config.toml
n_layer = 22
d_model = 224
n_head = 4
n_kv_head = 4
head_dim = 64
d_mlp = 896
vocab_size = 2451
activation = "tanh_gelu"
norm = "layernorm"
norm_place = "pre"
norm_eps = 1e-06
positions = "learned"
qk_norm = true
attn_scale = 0.125
bias = "all"
tie_embeddings = true
parallel_block = false
init = "trunc"
init_std_qkv = 0.0359
init_std_o = 0.0
init_std_up = 0.0359
init_std_down = 0.0
optimizer = "soap_variant"
lr = 0.00701
lr_mult_o = 0.934
beta1 = 0.95
beta2 = 0.95
lr_head = 0.00473
warmup_steps = 70
schedule = "wsd"
decay_fraction = 0.578
decay_shape = "linear"
final_lr_fraction = 0.0
batch_tokens = [32768, 65536, 98304]
seq_len = 1024
doc_mask = true
train_tokens = 344700000
steps = 5541
dataset = "wikipedia_en"
Each number is 128 + 24 x the weight over its row's rms, rounded and kept within 0 to 255. Layers, rows and columns count from 0. The size above them is the row's rms in percent of the matrix's.

# layer 18 MLP down (transposed), 896x224, rms 0.32, rows 121-151, columns 112-223
size [107 102 105 109 100 100 102  94 101 103 105  90 108  96 103  98  95 109 104 104  96 106  93 106 102 102 100  96  98 108  99]
[[159 126 139 157 141 116 152 138 125  86  93  94 113 105 116 108 127 152 127 119 115 135 142 158 166  74 131 168 138 168 122 145 159 137 160  95 150  91 110 105 128 126 106 101 119 120 145 141 139 102 121 154 102 110 151 128 109  84 142 142  93 128 145 142 142 142 114 139 168  90 130 141 110  77  82 164 153 148 146  95  93 139  88 121 136 144 153 105 157 146 124 129 125 154 113 160 123 205 128 164 153 113 123 116 139 139 134 114 119 138 122 117]
 [141 196 125 139 117  83 145 138 192 194 149 124 134 117  98 115  94 145 116 140  92  71 124  88 130 155 114 122 116 130 125 181 124 134 116 133  94 138 118 173 131 115  92 120 142 122 155 137 107 129 129  99 116 126 147 125 142 151 132 137 129 117  72 113 135 102 127  84 124 167 140 140 136  98 145 111 154 173  96 134 101  95 131 114 152 160 133 124 123  95  98 111 125 136 154  75 141 107 122 136 141  92 120 129 119 157 149 103 113 158 138 135]
 [141 135 173 115 123 176 139 131 148 126 121 143 123 102 107 139 114 139 138 120 154 123 118 147 157 153 134 137 132 151  83 123 124 146 167 119 144 169 116  73  92 102 191 126 119 125 165 107 111 143 157 158 137 188 117 129 108 148 110 103 113 135  66 146 150 137 107 104 138 184 138 147 126 112 125 132  96 160 129 125  65 133 100 128  97 135 136 142 104 109 162 179 120 150  99 142 121 142 102 126 121 144 109 137 137 145 120 123 149 176 126 111]
 [102 103 125 108 131 131 153 120 146 134 133 183 125 137 154 106 148 114 135 135 113 169 144 151 102 177  99  77 125 140 141 129 120 116 103 151 135 117 147 147 160  88 118 134 132 116 142  67  94 147 127 137 108 135 173 119 137 143 131 129  88 129 176 126 152 109  99 157 185  61 142 101 160 147 101 115 103 171  83 131 156 137 126 140 117 133 150  97  97 133 162 132  95 107 181 146 113 118 114 142  70 124 118 122 108 124 137 139 144 131 138 108]
 [146 167 149 120 168 102 131 129 160  93 131 111 120 150 119 112 139 129 109 170 153  89 112 110 152 151 122 143 116 146 137 114 123 112 134 113 132  90 148 128 146 152 117 120 157 185 122 156 103 153  97 135 131  82 163 133  80 138 132 127 118 157  96 147  80 149 122 150 141 105 142 141 111 140 110 101 162 114 127 125 124 146 144  84 110 162 117 149 167 120 137 106 157 102 156 162 102 157 155 150 168 114 138 113 139 135 130 166 108 108  78 109]
 [174 150 134 111 115 154 155 121 119  97  97 158 149 122 172  97 112 138  81 142 116 158 145 113 126 116 118 135 119 127 161 100 131 111 164 162 133 136 117 128 123 108 107 103 156 131 148 138 122 150 148 157 144 132 150 116 134 119 119 144 123 150 152 130  93 116 109  89 149 131 162 143 137  90 123 135 122 175 105 114 176  91 117 168 110 172 130 106 131  88 110 124 146 151 128 138 137 169 159 133  99  97 131 143 116 170 103 140 146 175 132 131]
 [130 125 118 108 149 121 170 115  90 120 120 157 122 141 163 121 123 119 163 146 147 162 154 164 140 120  80 110 158 132 118  87 111 113 148 119 118  78 128 105 113 144 107 172 154 104 163 120 105 145 123 139 119 124 103 150 105 121 124 145 151 143 128 139  95 128 157 131 107 144 137 187 103  98  68 114 133 140 102 132 142 131 121 123 146 172 124 132 118 137 104 117  89 149 137 119 153 110 120 110 112 131  90 129 120 166 109 122 142 108 178 170]
 [105 152 145 184 145 125 129 109 160 103  95 189 148 106 116 140 125  98 107 127  91  97 121 147 117 135 169 107 131 170 133 109 159 151 124  86  97 126 153  77 147 111 102 125 163 145 128 137 134 162 108 147 123 130 143 134  87 139 133 120  90 128 124 108 106 151 114  88 162 174  84 162 151 150 121 139 102 122 128 128 115 127 148  81 107 147 156 117 141 151 111 124 167 131  98 152 105 120 113 118  89 114 144 145 117 111 163 104 152 113 159 152]
 [112 111 121 184  78 138 116 127 138 107 104 139 128 162 109 131 113 137  95  98  64 138 108 167  92 111 170 134 129 128 118 130 161 162 141  92 123 119 151 133 108 125 188 131 146 107 107 131 175 130 103 104 122 111 179 132 142 104 144 137 161 165 137 139 108 110 100 145  99 126 142  96 167  84 100 147 133 197 148 121 142 148 126 113 122 168 134 153 146 110 126 115 149 114 111 151 146  90 139 104 149 141 128 119 104 111 169 171 127 117 159 101]
 [139 111 180 127 176 118  94 166 130 127 143  87 118 158 123 125 110  73 135 170 148 128 143 119 109 119 134 109 115 133  96 146 116 132 172 141 107 141 167 132  88 143 146 123 113 139 145 170 174 137 164 164 128  99 114 119 104 141 129 105 144 105 172 113 160 127 185 130 120  77 136 135 111 141 156  92  95 131 123 122 113 139 112  67 122 111 151 145 135 128 113 110  92 132 130  97 118  88 110 102 123 174 139 162 112 146 100 103 111 119 142 199]
 [ 96 135 133 136 153 144 128 121 108  73 106 151 131 121 145 149 113 139 176 114 132 159  80  81 167 146 115 126  97 118  85 115 114 129 105 142 126  84 144 122 114 111 123 104 115 174 145 140 138 131 113 135 128 116 121  62 150 162 151 154 118 128 112 162 137 122 103 113 154 162 140 150 134 120 133 105 128  52 137 109 131 158 131 122 157 121 150 128 162 114  85  97 155 166 109 135 123 103 146  96 149 130  87 106 103 138 132 125 166 115 117 102]
 [152  81 174 117 129 170 117 104 133 112 149 120  78  80 146 133 113 142 116 122 135 126 141 142 143 177 129 182 148 143 171 139 113 123 120 122 120 124 154 129 137 137 170 187 138 117 116 108 112 138 145 131 133 128 113 130 113  70 115  92 130  96 160 136 133 121 160 141  83 163 133 122 129 128 130 151  97 147  93 154 135 154 153 123  77 109 124  95 109 158 126 111 119 121 138 148 115 136 100  98 127 132 163 137 122 135 136 131 137 127 105 111]
 [145 133 109 145  98  89 177 129 117  82 123 146 110 113  87 121 133 164 164 169 124 136 129 122 156 142 140 148 124 109 111 156 147 136  99 136 119 135 159 112 108 132 150 116 142 118 185 151 114 174 150 146 170 107 136 139 146 135 136  96  84 135 145 167 137 128 163 105 163 121  80 151 123 131 178 137 141 137 140 152 118 133 171 119 121 151 136 108 168 126 107 155 110  65 134 145 157 140 111 157  88 120  76 118 160 132  96  95  89 157 146 103]
 [157 127 146 127  58 128 138  87 136 119 115 123 147 132 119 128 126 104 104 107 114 176 123 139 127 122 117 167 146 112 131 155 142 129 129 137 134 125 105 138 115 164 136 147 136 128 119 140 138 131 123 145 136 129 142 147 117 187 152 127 122  88 127 116 114 103 108 106 150 114 115 132 180 154 122 186 123 127  81  83  96  85 137 138 138 168 148 169 147 108 115 149 129 110 127 105 120 120 105 136 134 117  97 120 170 132 146 133 121 104  92 120]
 [102 119 101 134 123 151 131 146 147  68 143 120 118  81 122  89 166 125 185 109 145 147 129 109 163 104 103 129 164 144 104  88  92 121 110 114 138  96 141 122 139 112 146 139 159  97 103  80 156 102 103 133 175 120 123 134 124 130 139 125  80 114 103 122  90 103 127 135 111 109 169 120 158 162 185 123 153 130 123 145 132 114 107 147  99 124 139 146  81 131 101 138 156 125 111 127  96 122 138 138 144  93 131  78 115 146 137  94 137 125 137 143]
 [156 142 156  38 123 179 100 104 169 111  85 129 132 129 143 133 137 107 120 130 118 150 148 144 126 138  83 126 128 103 147 120 149 129 155  94 131 111  90 113 166 131 138 125 161 131 124  99 147 173 139 124 132 145 123 134  97 137 128  92 127 148 101 153 180 150 117 120 124 130 139 130 141 151  86 145 119  97  92 115 102 151  95 101 113 120 135 157 123 149 120 142 104 120 181 148 101 159 121 161 157 123 128 111 123 109 182 122 162 136 125 147]
 [138 146  60 109 171 185 132 101 127 111 128  99 139 149 149 126 165 146 117 161 123 125 110 112  66 161 154 128 135 114  97 120 172  87 145 143 138 114 147 111 140 130  99 142 112 147 144 120 120 110 113 106  92  95  98  96 130  62 133 118 134 156 166 151 144 146 124 122 149 141 119 154 134 107  89 144 152 156 133 132 134 135 170 113 176 129 135  98 138 137  89 164 148  95 130 117 164 119 143 106  99 117 132 134 140 151  93 100 158 153 148 146]
 [122 109 131 140 111  99 171 174  98 147  87 147 135 176 142 107 184 100 137 168 153  78 115 118 146  77 132 146 170 154 151 155 124  81 115 108 109  85 114 114 146 133 120  81 130 159 127 149 171 185 125 128 139 126 146 109 152 138 108 118 128 132 118 115 156 121 131 102 128 138 171 150 109 117 140 113 185  80 119 101 159 131 157 134 135 158 144 120 137  81  89 118 125 137 113 162 124 159 150 102 116 130  98 122  89 132 128 124 123  85 134 146]
 [111 161 114 101 117 126 141 141 136 104  95 118 136 123 173 129 140 150 136 170 164 135 124 145 136 123  94  57 162  98 129 108 144  82 121 132  79 126 173 174 115 119 125  89 132 115 140 151 130 138 156 117 106 117  95  91 120 117 143 118  96 122 118  84 133 138 111 124 117 124 154 176 152  96 129 140 141 105 116 128 156 141 109 137 131 102 131 122 100 131 126  71 136 136 136 126 106  90 184  97 118 141 137 179 128 114 156 142 149  86 130 158]
 [173  89 144 107 132 125 196 103 106 123 123 126 150 100 157 123 105 126 139 159 106 108 139  70 117 113 130 100 120 110 109 133 147 113 131 139 106 137 146 149 145 156 137 138 142 119 116 129 119 124 147  85 110 101 151 141 110 124 142 137 142 113 138 135 177 106  99 186 115 102 120 122  94 134  84 120 132 101 148  69 125 108 118 133  77 103 119 144 151 131 115  86 150 157 126 123 135 136 121 195 116  83 128 138 143 160 133 132 123 129 163 111]
 [101 120 120 120 105 134 136 180 163 147 157 100 118 121 160 174 138 115 152 133 132 114 145 132 100 129 155 108 137 131 121 115 135 139 141 168  83 107 109 105 148 114 186 139 126 120 126 112 118 159 125 152 149 128 126 136 121 130 194 125  94 161 138 127 154 123 115 109  73 102 115 131  95 171 127 133 151 119 125 128 178 162 146 119 155 142 117 134 147 136 108 161 160 153  98 132 140 139 137 144  94 115 149 145 136 129 120 148 114 144 121 152]
 [145 107 100 191 149 148 102 137 125 135 120 127 122 109 131 130 125 156 140  92 172 107  94 121 111 138 115  94 181 131 116 166 104 152 150 117  83 117 114 148  85 145  90  93 146 125 143 111 156  94 107 130 144 103 155  98 115 147 135 104 125 122 140  91 137 109 131 158 123 171 161 119 128 128 144  80 122 124 119 115 123 154 187 155 135 151 137 188 125 125  99 117 118 173 155 107 110 147 100 146 152 133 150 123 161 114 143 129 140 148 162 149]
 [161 110 166 116 126 113  98 108 134 119 124 128 116 114 152 101 133  92 151 109 138 170 141 142 122 143  97 152 135 156 123 125 120  99 161 163 133 156 161 165 136 136  52  95  95 122 107 112 121 167 183 119 138 126 137 129 111 149 128 112 123 113 153 103  89 124 122 135 135 133 101 111 128 131 140 140 144  92 101 177 115 113  96 128 115 133 105 176 140 116 143 173 103 141 150 111 130 129 101 192  80 105 123 128 101 117  76 146 152 137 146 117]
 [117 111 120 166  96 105 137 105 113  88  73 115  88 130  86 127 147 109 157 133 130 128 135 156 155 110 138 149 135  85  93 116  82 140 137 121 140 125 121 119 202 171 149 141 163  67 142 139  97  93 131 130 161 129 150 119  79 138 144 124 133 117 147 121  84 138 143 145 140 114 127  99 148 149 118 110 130 151 131 109 144 127 134 161 159 120  78  97 109 165  99 146  95 114 142 136 160 152 148 123 110 136  73 123 127 102 132 115 113 112 104 111]
 [129  89 121 121 109 187 149 111  79 106 139 130 151 138 104 132 136 143 157  82 128 113 179 158  91 149 136 112 137 133 115 100 135 152 104 136 142 157 116 146 106 165  95 109 113 125 129 153 108 136 133 103  93 123 121 144 138  82 170 107 142 135 144 123 144 155 106 166 130 138 174  70 103  94 131 112 129 120 156 151 137 153 127 146 148 150 179 161 134 124 126 188 166 115 109 129 138 140 125 125 147 153 154 104 120 158 115  88 115 146 137 167]
 [142 160 126 104 186 175  90 114 139 156 144 102 163 122 120 157 131 135 115 164 161 168 169 161 145 154 151 118 162  87 119  60 105 107 128 121 115 120 135 151 110 128 158 113 132 112  87 145 164 156 132 148 164 162 109 145 153 107 142 131 138 130 106  93 113 120 142  89 102 133  97 109 173 122 143  81 139 125 119 129 100  89 150 157 155 102 146  99 103 120 119 116 152  97 107 109 126 140 124 113 119 122 156 105 131 154  97 109 177 105 114 113]
 [143 107 120 111 111  96 141 101  75 107 109 157 130 136 110  81 132 149 142 130 138  97 111 119 114 101 177 117 125  85 187 132 138 112 160 131 119 125 124 112 116 126 117 134 104 155  97 136  93 150 148 102 151 110  77  70 134 142 132  93 134  96 153 132 107 173  94 148  92 148 128 141 122 126 130 105 107 130 117 146 140 109  97 132 110 104 132 126 128 140 103 129 109 141 119 135 145 131 105 122 139 131 167 146 138 139 145 194 127  70 113 125]
 [120 124 121 139 122 151 132 120 127 127 118 103  95 144 119 130 108  97  71 161  63 121 163  91  94 135 167  99 120  73 160 130 104 128 106 141 146 161 114 169 125 143 143 135 126 154 117 158 148 123 111 163  97 134  96  91 173 138  84  79 150 141  91  85 153 136 147  86 167 121 162 160 157 117 161 149 114 146  63  97 128 150 120 105 103 152 127 112 114 109 109  99  81 141 148 104 130 138 105 125 152 115 106 120 155  77 164 132 135 118 105 123]
 [ 78 159 117 137 108 159 125 160 131  97 116 129  99  99 123 129 147 148 102 147 101 151 158 130 130 136  88 117 105 127 130 142 122 125 147 113 121 163 135 114 115 120 137 156 144 116 131 134 139 157 127 146 140 122  94 123 135  96 155  94 129  96 127 109 141 136  99 110 116 158 117 124 104 113 120 131  68 122 151 145 145 119 128 135 169 217 102 137 138 140 100 186 118 115 169 132 113 108 152 130 112 122 149 129  79 141 130 103 110 163 136 140]
 [147 160 122 142 160 186  60 125 144 129 190  91 119 100 122 163 129 144 151 129 127 110  98 133 135 140  99 126 125 134 180 132  96  87 145 125  94 131 111 109 159 118 159  88 144 117 115 126  92 159 125 122 110 148 172 136 157 115 140 186 136 180 155 105 149 102 129 133 145 128 109 131 163 133 110 118 143 143 135 134 112 135 136 115 129 152 125 144 115 133 152 113 127 159 108 113 141 121 127 137  91 142 128 123 111 189 138 121 109 111 156  89]
 [112 115 131  78 133 175 139 125 159 166 139  65 137  86 117 140 111 123 160 113 145 128 102 117 126 142 131 147  95 121 122 137 130 140 140 152 141 120 146 106 120 144 133 175 105 141 137 112 119 105 109 128 152 109  76 132 120 146 124 112 122 116 116 131 152 165 114 130 119 111 158 135 123 148 144 145 112 171 119 152 131 154 115 158  72 146 112  90  92 148 119 101 139 165 185 121 135 127 129  97 152 142 118 121 175 110 129 110 110  67 112 100]]
# layer 18 MLP up, 896x224, rms 0.29, rows 122-152, columns 112-223
size [100 100 101  96  99 106  94  98  96 101  94 107  98 104  94  99 101  97 100 103  99  99 101 101 105  99  99  98  99  96  92]
[[111 132  96 139 161  99 125 144 120 126 119 154 106 140  92 127 149 127 141 171 148 142 140 104 117 100 161  86 126 180 157  93 121 118 166 147 115 137  97 147 114 118 130 109 108 145 121 132 159 145 113 106 147  94 125 162 106 111 145 125 134  92 157 124 105 139 102 105 131 107 100 146 130 163 145 130 118 110 156 100 131 118 126 138 122 153 149 108 137 113  95 119 160  97 102 128 123 150 167 154 177 136 132 142 143 138 114 130 124 151 169 136]
 [128 145 114  84 105 104 134 109  96 139 104 154 118  98 143 115 100 160  49  86 151  99 136  84 152 133 135  99 126 114 118 160 135 177 100 106 116  92 111 160 139 160 138 126 129 153 121 130 158 123 115 104 145 127 134 146 131 147 118 140 133 165 114 177 113  98 126 143 102 174 136 101 140 100  99 135 148  87 144 167 113 123 112 159 139 140 132 117 168 113 119  94  92 101 171 145 112  82 167 132 138  78 137  99 120 130  88 107 117 104 121 140]
 [116 161 158 112 126 105 134 192  90 137 123 142 135 106 133 136 155 158 155 124 166 123 134 188  80 150 100 156  60 125 116 130 119 126 128 107 103 122 116 144 128 144 133 128 107  93 121 196  92 132 167  91 136 105 112 133  93 126 127  85 135 138 133 135 145 132 161 112 131 108 103 123 105  86 106 130 152 118 116  99 122 134 158 116 115 152 104 186 112 120 124 105 147 148 164 150 101 117  81 168 114 116 108 109 112 191 133 127 135 136 113 106]
 [157 149 116 112 121 103 141  90 162 121 168  90 165 184 126 136 101 141 130 137 150 110 101 110 140 115 100 116 126 150 129 130 110  99 148 159  80 121 127 129 105 120 155 133  98 129 127 114 120 124 113 133 117 136 124 109  92 122 140 118 143 133 155 124 143 154 102 124  82 140  94 156 134 132 166 159  91  91 114 133 156 130 143 129 138 137 123 129 101  71 124 125 117 158 178  98 136 131 122 107 126  92 133 123 134 117 107 112 151 155  89 186]
 [161  88 141 130 159  96 135 102 118 143  85 157 124  95 135 137 143  99 120 162 134 133 141 125 180 131 146 137 103 119  92 120 157 133 151 114 107 155 154 145 130 104 141 136 137 139  41 148 156 150 112 153 121 123 162 145 163 136 137 134 113 138 134 137 177 163 126  96 135 110 177 201  87 146 119 133 118 180 120 147 103 106 144 144 100 110 109 124 144  94 178 159 152 139 152 118 155 169 139 105 127 137 140 126 154 158 138 108 173 133 131 108]
 [126 166 137 161  93 105 114  99 102 157 154 119 169 110 168 164 110 129 151 102 141  88 106 119 118 131 128 137 165 123 101 125  98 130 122 154 165 128 131 133 138 121 126  81 184 105  99 101  99 112 125 109 139 129 133 127 111 116 132 104  85 145 107 152 127 185 157 142 126 129 121 145 109 110 125 139 123 187 144 106 142 120 105 129 118 164 106 130 123 133 154 141 109 130 127 155 173 145 138 164 171 132  96 147 120 122 111 109 143 128 128 160]
 [121 109 121 126 122 149 158 119 125 147 109 113 126 152 102  94  97 143 102 129 153 165 132 155 122 165  95 137 141 124 164 167 137 111 125 184 116 147 124 164 102 135 150 150  80 114 108 119 122 124 148  81 165  95  92  88 164 154 129 113 127 119 114 111 145 124 156 136 145 144 157 146 141 120 125 143 124  97 134 158 151  85 139 127 104 105 122 149  86 131 163 118 115 118 135 110 146  86  90 134 145 106 119 104 144  92  94 128 141 102 127 124]
 [109 117  95 124 107 160  88 106 109 128 122 113 123 140 150 123 144 116 151 160 165  86 144 118 140 132 119 132  81 190 132 149 140 116 142 165 149 133 143 153  84  84  86 148 151 174 126 121  82 187 138 158 147 140 112 114 103 167 153 127 145 116 129 120 161 149 153 147 157 128 141 101 127 133 160 112 132 112 115 146  94 117 139 178  88 113 130 163 100  97 136 141 101 142 119 126 145 118 183  99  98  98 151 150 101 128 134 111 153 160 126 103]
 [122 188 143 112 135 128 180  95 125 100 135 137 134 127 118 153 123 139 103  82 163 148 107 125  84 140 113 159 144 136 130 129 102 138 114 158 126 115 135 133 112 131 117 138 138 133 143 165 116 197 126 141 143 154 139 110 159 142 164 131 140 160 101 118  96 127 144 120 137 130 150 101 140 116  99 109 146  63 103 112 115 130 143 132 156 120 121  81  94 125 113 138 148 145 125 138 107 120 177 153  89 138 144 119 135 107 135 113 120 132 110 125]
 [120 111 117 135 114  81  98 128  81 123 159 118 122 125  96 142 153 131 111  88 123 115 123 124 146 100 137 144 163 138 143 103 136 151 127 146 129 136 174 160  86 106 138 134  96 104 128  99 178  77 177 117 122 177 123 122  93 105 127 122 122 105 112 107 158 163 152 151  83 146 124 127 109 138 146 152 133 165 137 124 122 111 137  79 124  85 134 121 156 132 130 147 148 139 148 107 186 137 142 184 167 126 146 101 143 136 130 166 156 128 105 130]
 [108 152 120 131  94 111 129 151  99 121  80 143 145  98 117 142 123 122 119 105 134 101 181 117 141 119 127 112 135 148 124 128 157 133 130  99 182 124 138 120 169 122 132 113  77 146 137 126 138 161 130 125 132 144 135 156 104 147 122 108 142  84 117 133 115 133 135 172 152 112 130 142 152  99 138 126 166 140 138 137 116 205 126  96 151 163 121 108 137 111 108 118 109 120 141 113 129 128 163 153 113  97 125 125  77 153 154 142 129 147 105  58]
 [141 111 128 129 175 159 137 115 107 138 157 163 102 106 142 132 127 128  94 174 108 147 159 149  83 142 123 101 140 122  94 203 142 150 126 164 106 124 113 126 117 110 105 121 142 106 108 100  87 133 117 124 119 164  87 165 118 148 155 139 150 138 139 145 168 132 143 119 109 133 120  93  66 161 136 102 107 115 153 173  69 151 104 173 123 147 135 181 100  93 110 152 152 128 131 126  84 142 132 141  99 115 131 125 147 113 108  76 129 105 132 136]
 [130  86 108 113 112 129 141 138 140 147 126 135 139 147 123 159 111 143 102 136  76 156 138 152 158 168 143 158 153 161 149 105 131 121 126 141 176 136 106 150 103 122 119 138 114 126 162 166 122 117 119 106 170 104 127 126  83 141 141 135 109 111  96 109 113 136 155  75 113 152 107 145 138 120 122 166 125 108 159 153 139 105 143 114 107  73 146 154 138 116 123 186  90 164  98 103 126 129 139 122 141 136 117 133 121 111 141 123 113 150 126 185]
 [144 148 124 146  99 102 144 105 128 140 140 119 124 126 129 122  84 114 130 111 138 131 103 107  91 151  77 174  80 155 148 113 152 134 155 144 131 150 137 109 132 156 130 104  95 142 122 145 128 104  91 161 111  81 139 134 123 150 147 151 137 172 147 119 154 120 123 116 124 155 164 120  88 139 113  92 122  84 113 109 144 149 120 156 121 136 111 109 177 102 119 118 167  94 154 105 127 154 135 124 115  93 139 124 150  87  80 134 138 110  70 109]
 [127 150 131 136 136  78 115 134 133 112 106 177 132 158 141 110 111 123 138 147 157 143 176 144 102 118 134 102 116 162  79 112 157 162 108 124 148  96 129  64 136  92 140 123 156 141  84 110 103 112 127 128 157 133 161 135  99 146 156 149 134 124 118 105  89 100 153 185 157 114 141 171 150 134 141 101 124 134 162 132 133 162 112  96 128 129 166 125 118  84 128 144  97  99 155 155  85 127 155 130 141 131 121 110 124 166 141 124 139  79 131 133]
 [152 151 108 149 114 100 156 104 119 104 151 129  89 132 141 101 114 136 131 125 118 120 125 130 157  87 138 102 133 171 111 102 127  88 102 166 141  85 158 120 117 143 139 152 164  80 117 162 156 124  99  93 112 148 165 171 149 191 150 106 122 121  92 114 100 166 161 105 140 183 156 143 123 158 134 179 128 139 143 130 146 165 133  99 133 119 123 110  97  90 108 153 113 128  91 153 173 133 114 149 109 119 155 142 154 151 129 113 102  98 106 111]
 [105  99 121 113 119 118 154 106 134 127 156 117 105 143 100 132 132 104 185 151  82 140 141 110 118 112 168 132  76 137 118 125  94 143 135 100 119 131 111  97 118  95  78  87 151  95 144 125 128 132 138 180 104 137 110 149 119 153 151 130 105 135 134 146 114 104 131 115 157 104 133 105  92 168 144 102 147 158 111 137 153 165 163 130 127 158 123 138 138 150 129 148 151 113 162 107 142 147 113 115 104 146 129  88 136 104 149 150 108 125 121 126]
 [123 118 142 107 149 112 128 177 112 176 152 131 186 141 169 114 128 115 135 137 132 164  90 120 158 115 150 157  77 164 148  96 123  92 158 166 136 122 130 137 119 112 145 120  91 149 177 107 147 152 102  81 105 130 144 131 123  90  92 136 144 107 138 111  82 161 172 104 148 128  93 132 143 129 129  94 125 138 117 146 202 117 106 161 142 106 112 114 101  79 146 139 129 135 121 161 124 104 138 112 127 165 114  97  85 112 102 112 152 131 141 103]
 [182 144 152 103 108  93 104 164 145 118 109 168 129 128 143 148 161 154  83 126 117  98 141 168 109 136 112  76 109  95 123 129 118  75  91 134 192  89 131 112 143 130 105  76 133 147 148 169 120 125 108 141 182 128 140 168 133 157 119 119 112 134 135 204 122  93 127  94 132 101 116 120 104 107 125 124 103 110 114 130 112 146 154 137 130 118 164 139 134 145 143 146 121 127 170 152  83  88 137 104 128  96  94 126 164 137 142 121 143 138  94 152]
 [111 127 148 177 127  86 146  90 102 114 176 132 120 149 139 131 126 108 112 136 155 105 101 107 111 148 112 137  85 156 128 150 114 141 126  98 112  84 119  99 133  68 142 147 142 146 126 110 143 126 118 154 146 108 142 126 128 130 161 109 105 193 172 135 148 123 136 103 123 102 137 126 137 108 113 121 117 140 125 100 163 114 136  95 177 109 117 177 176 132 141 133 116 113 124 157 109 138 132 128 106  90 132 144  83 147 120 108 124  87 109  81]
 [126 117 156 120 131 150 113  95 119 111 123 108 120 125 101 131 121 109 141 129 117 116  94 195 124 155 110 118 122  78 176 133 136 159 133 117 191  86 109 168 131 177 173 133 126 108 115 119 113 161 172 156 153 119 147 164 150 117 118 178 109 130 122 143 122 115 107 163 123  72 106 147 126 147 132 135 143 147 127 155  79  95 106 139 156 125  71 127 130 120 116 148  60 162 110 115 135 161 101 151 157 156 150 113 142  68 150 142 161 105 151 119]
 [105 131 114 116 190 150 126 118 122 147 157 118 108  98 130 149  80 119 122 145 210 144 111 120 155 154 122 167 130 131 124  96 141 105 123 116  97 154 149 111 118 154 139 109 163 148  74 109 135  93 136  95 146 118 134 118 155 109 119 151 126 125 156 153 158 146 104 150 111 111 106 144 102 132  95 125 133 153 131 154 120 149  97 124 118  97 128 157 119 128 136 113 123 101 180 148  81 122 106 167 186 109 142 134 116 110 127 138 129 100 112 149]
 [119 137 170 128 143 103 146 114 148  68 130 128 153 111 134 162  99 148 121 119 106 134 111 149 110 126 126 148 136 177 111 152 128  94 103 182 121 143 131 151 103 139 133 120 155 154 122 127 129 122 156 103 122 155 153  61 150  77 141 129  83 113 125 146 126 159 163 136 107 134 112 146 151 100 134 121 202 138 156 145 146 107  49 117 102 136 158 102 140 171 154 135 121 170 111 182 152 131 134 135 126 148 110 104  72 140 100 184 138 133 174 162]
 [114 122  95 145 123 127 133 115 120 166 145 104 162 126 130 150 143 114 146 124 145  97 127 116 124 150 111  97 139 164  74 127 115 146 118 128 131 158 190  79 168 151 141 157  95 126 119 112 156 109 110 125 137 107 112 135 124 199 156 157 146 122 142 111 100 143 126 101 110  94 155 131 171 138 147  92 121  51 142 100 129 160 112  78  93 120 131 107 114 170 110 145 178 106 143 176 128 177  98 150 130 128 124 126 139  91  99 124 118 153 147 105]
 [ 97 123 137 117 123 129 151 105 106 113 124 131 111 108 126 173 111 139 172 134 112 136 173 120 134 146 129 104 108 139 115 113 160  83 133 114 178 141 128 110 143 127 116  89 127 151  78 144 148 147 170 148  98 122 106 122 177 126 137  90 114 108 120 110 126 125 158 129  99 132 141 141 126 119  95 113 153 182 124 103 131 103 161  96 158 129 122 116  95 109  97 179  72 224 130 138 107 109 132 145 102 129 135 132 122  61 109 120  94 137 137 151]
 [130 137 121 110 113 141 123 117 100 126  70 172 106 150 128  76 132  80 119 144 146 137  65 138 168 135 154 124 139  75 136 135 116 116 120 166 149 144 114  83 112  94 110 142 127  94  94 136 129 126 145 126 129 120 134 161 142 125 126 160 121 169 190 135 163 132  99 102 136  92 123  93 152 118  75 112 148 146 116 135 135 123 133 151 134  93 128  93 125 120 184 146 101 138 101  84 162 137 133 140 142 119 137 141 112 124 142 114 105 139 152 136]
 [152 115 129 139  86 158  92 109  71 142 167 138 121 141 102 118 129  95  80 122 114 133  92  88 126 162 102 116 149 102 110 101 127 126 170 100 151 136 169 147 128 106 136 150 112 123 158 150 141 118 130 138 109 122 150  92 125 120 118 100  92 185 131 127 106 133 169 127 129 150 114 153 159 103 130 135 100 105 110 106 140 123 100 146 126 135 121 131 123 106  93 135 123 151 141 113 134 143 114 126 141 159 111 111 133 155 148 142 125 155  73 145]
 [148 152 137 135 123 108 118  93 103 120  70 127  95 164 133 120 128 143  94 130 146 109 122 144 104 122  78 157 100 150 140 125  88 132  87 149 127 103  92 108 155  90 142  91 144 141 118 103 113 131 159 184 182 136  87 114 144 116 155 129 159 166 121 154 128 111 100  79 152 132 167 176 100 146 146 144 135 145 118 114 119 167 126 129  92 141 120 142 118  83 135  83 143 156 141 147 118  98 151 121 154 131 144 133 146 109 140 156 156 102  84 118]
 [118 118 128 144  99 148 111 116 113 118 135 177 119 125 101  92 145 160 126 106 169 117  90  89 106 129 180 122 140 164  93 130 106 119 133 156 147 179 130 139 112 139 116 138 120  96 104 164 128 188 134 132 146 122 139 140 113 123 178 136 130 149 112 144 175 130 125 156 135 112 150 156 121 172 105 118 121 154 155 129 194 117 144  97 111 166 119 146 100 106 107  78 133 100 100 135 131 116 136 142 121 132 126 154 137  95 135 133 124 115  73 145]
 [130 190 145 158 132 125 107  87 147 114 101 146  80 148 186 131 117 103 115 159  91 142 123 134 128 132 150 105 118 144 113 146  92  99 154 127 138 128 100 157 131 112  96 150 174 104  93 108 146 123 114 103 145 105 129 168 104 121 116 132  93 107  70 127 108 140 115 127 138 117 172 136 158 128 107 110 140 129 157  71  74 132 170  82 120 145 109 129 124 108 124 119 142 134 138 159 129 128 129 151  94 159 115 165  89 118  77 138 150 137 156 118]
 [100 140 135 163 161 132 123 147 118 115 140  96 140 130 112 128 131 146 135 150 107 121 102 137 107 155 131 118 124 146 153 141 152 106 135 144 121 149  70 144 134 137 131 100 137 133 107  89 131 126 125 116 137 105  82 153  78 110 135  96 112 133 118 137 110 129 164 137 103  97 114 187 140 125 146 152  97 143 162 131  88 121 139  81 166 139 153 166 102 174 134 142 105 127 173 125 172 118 104 120 136 171  96 101 117 165 134 114 121  92 131 159]]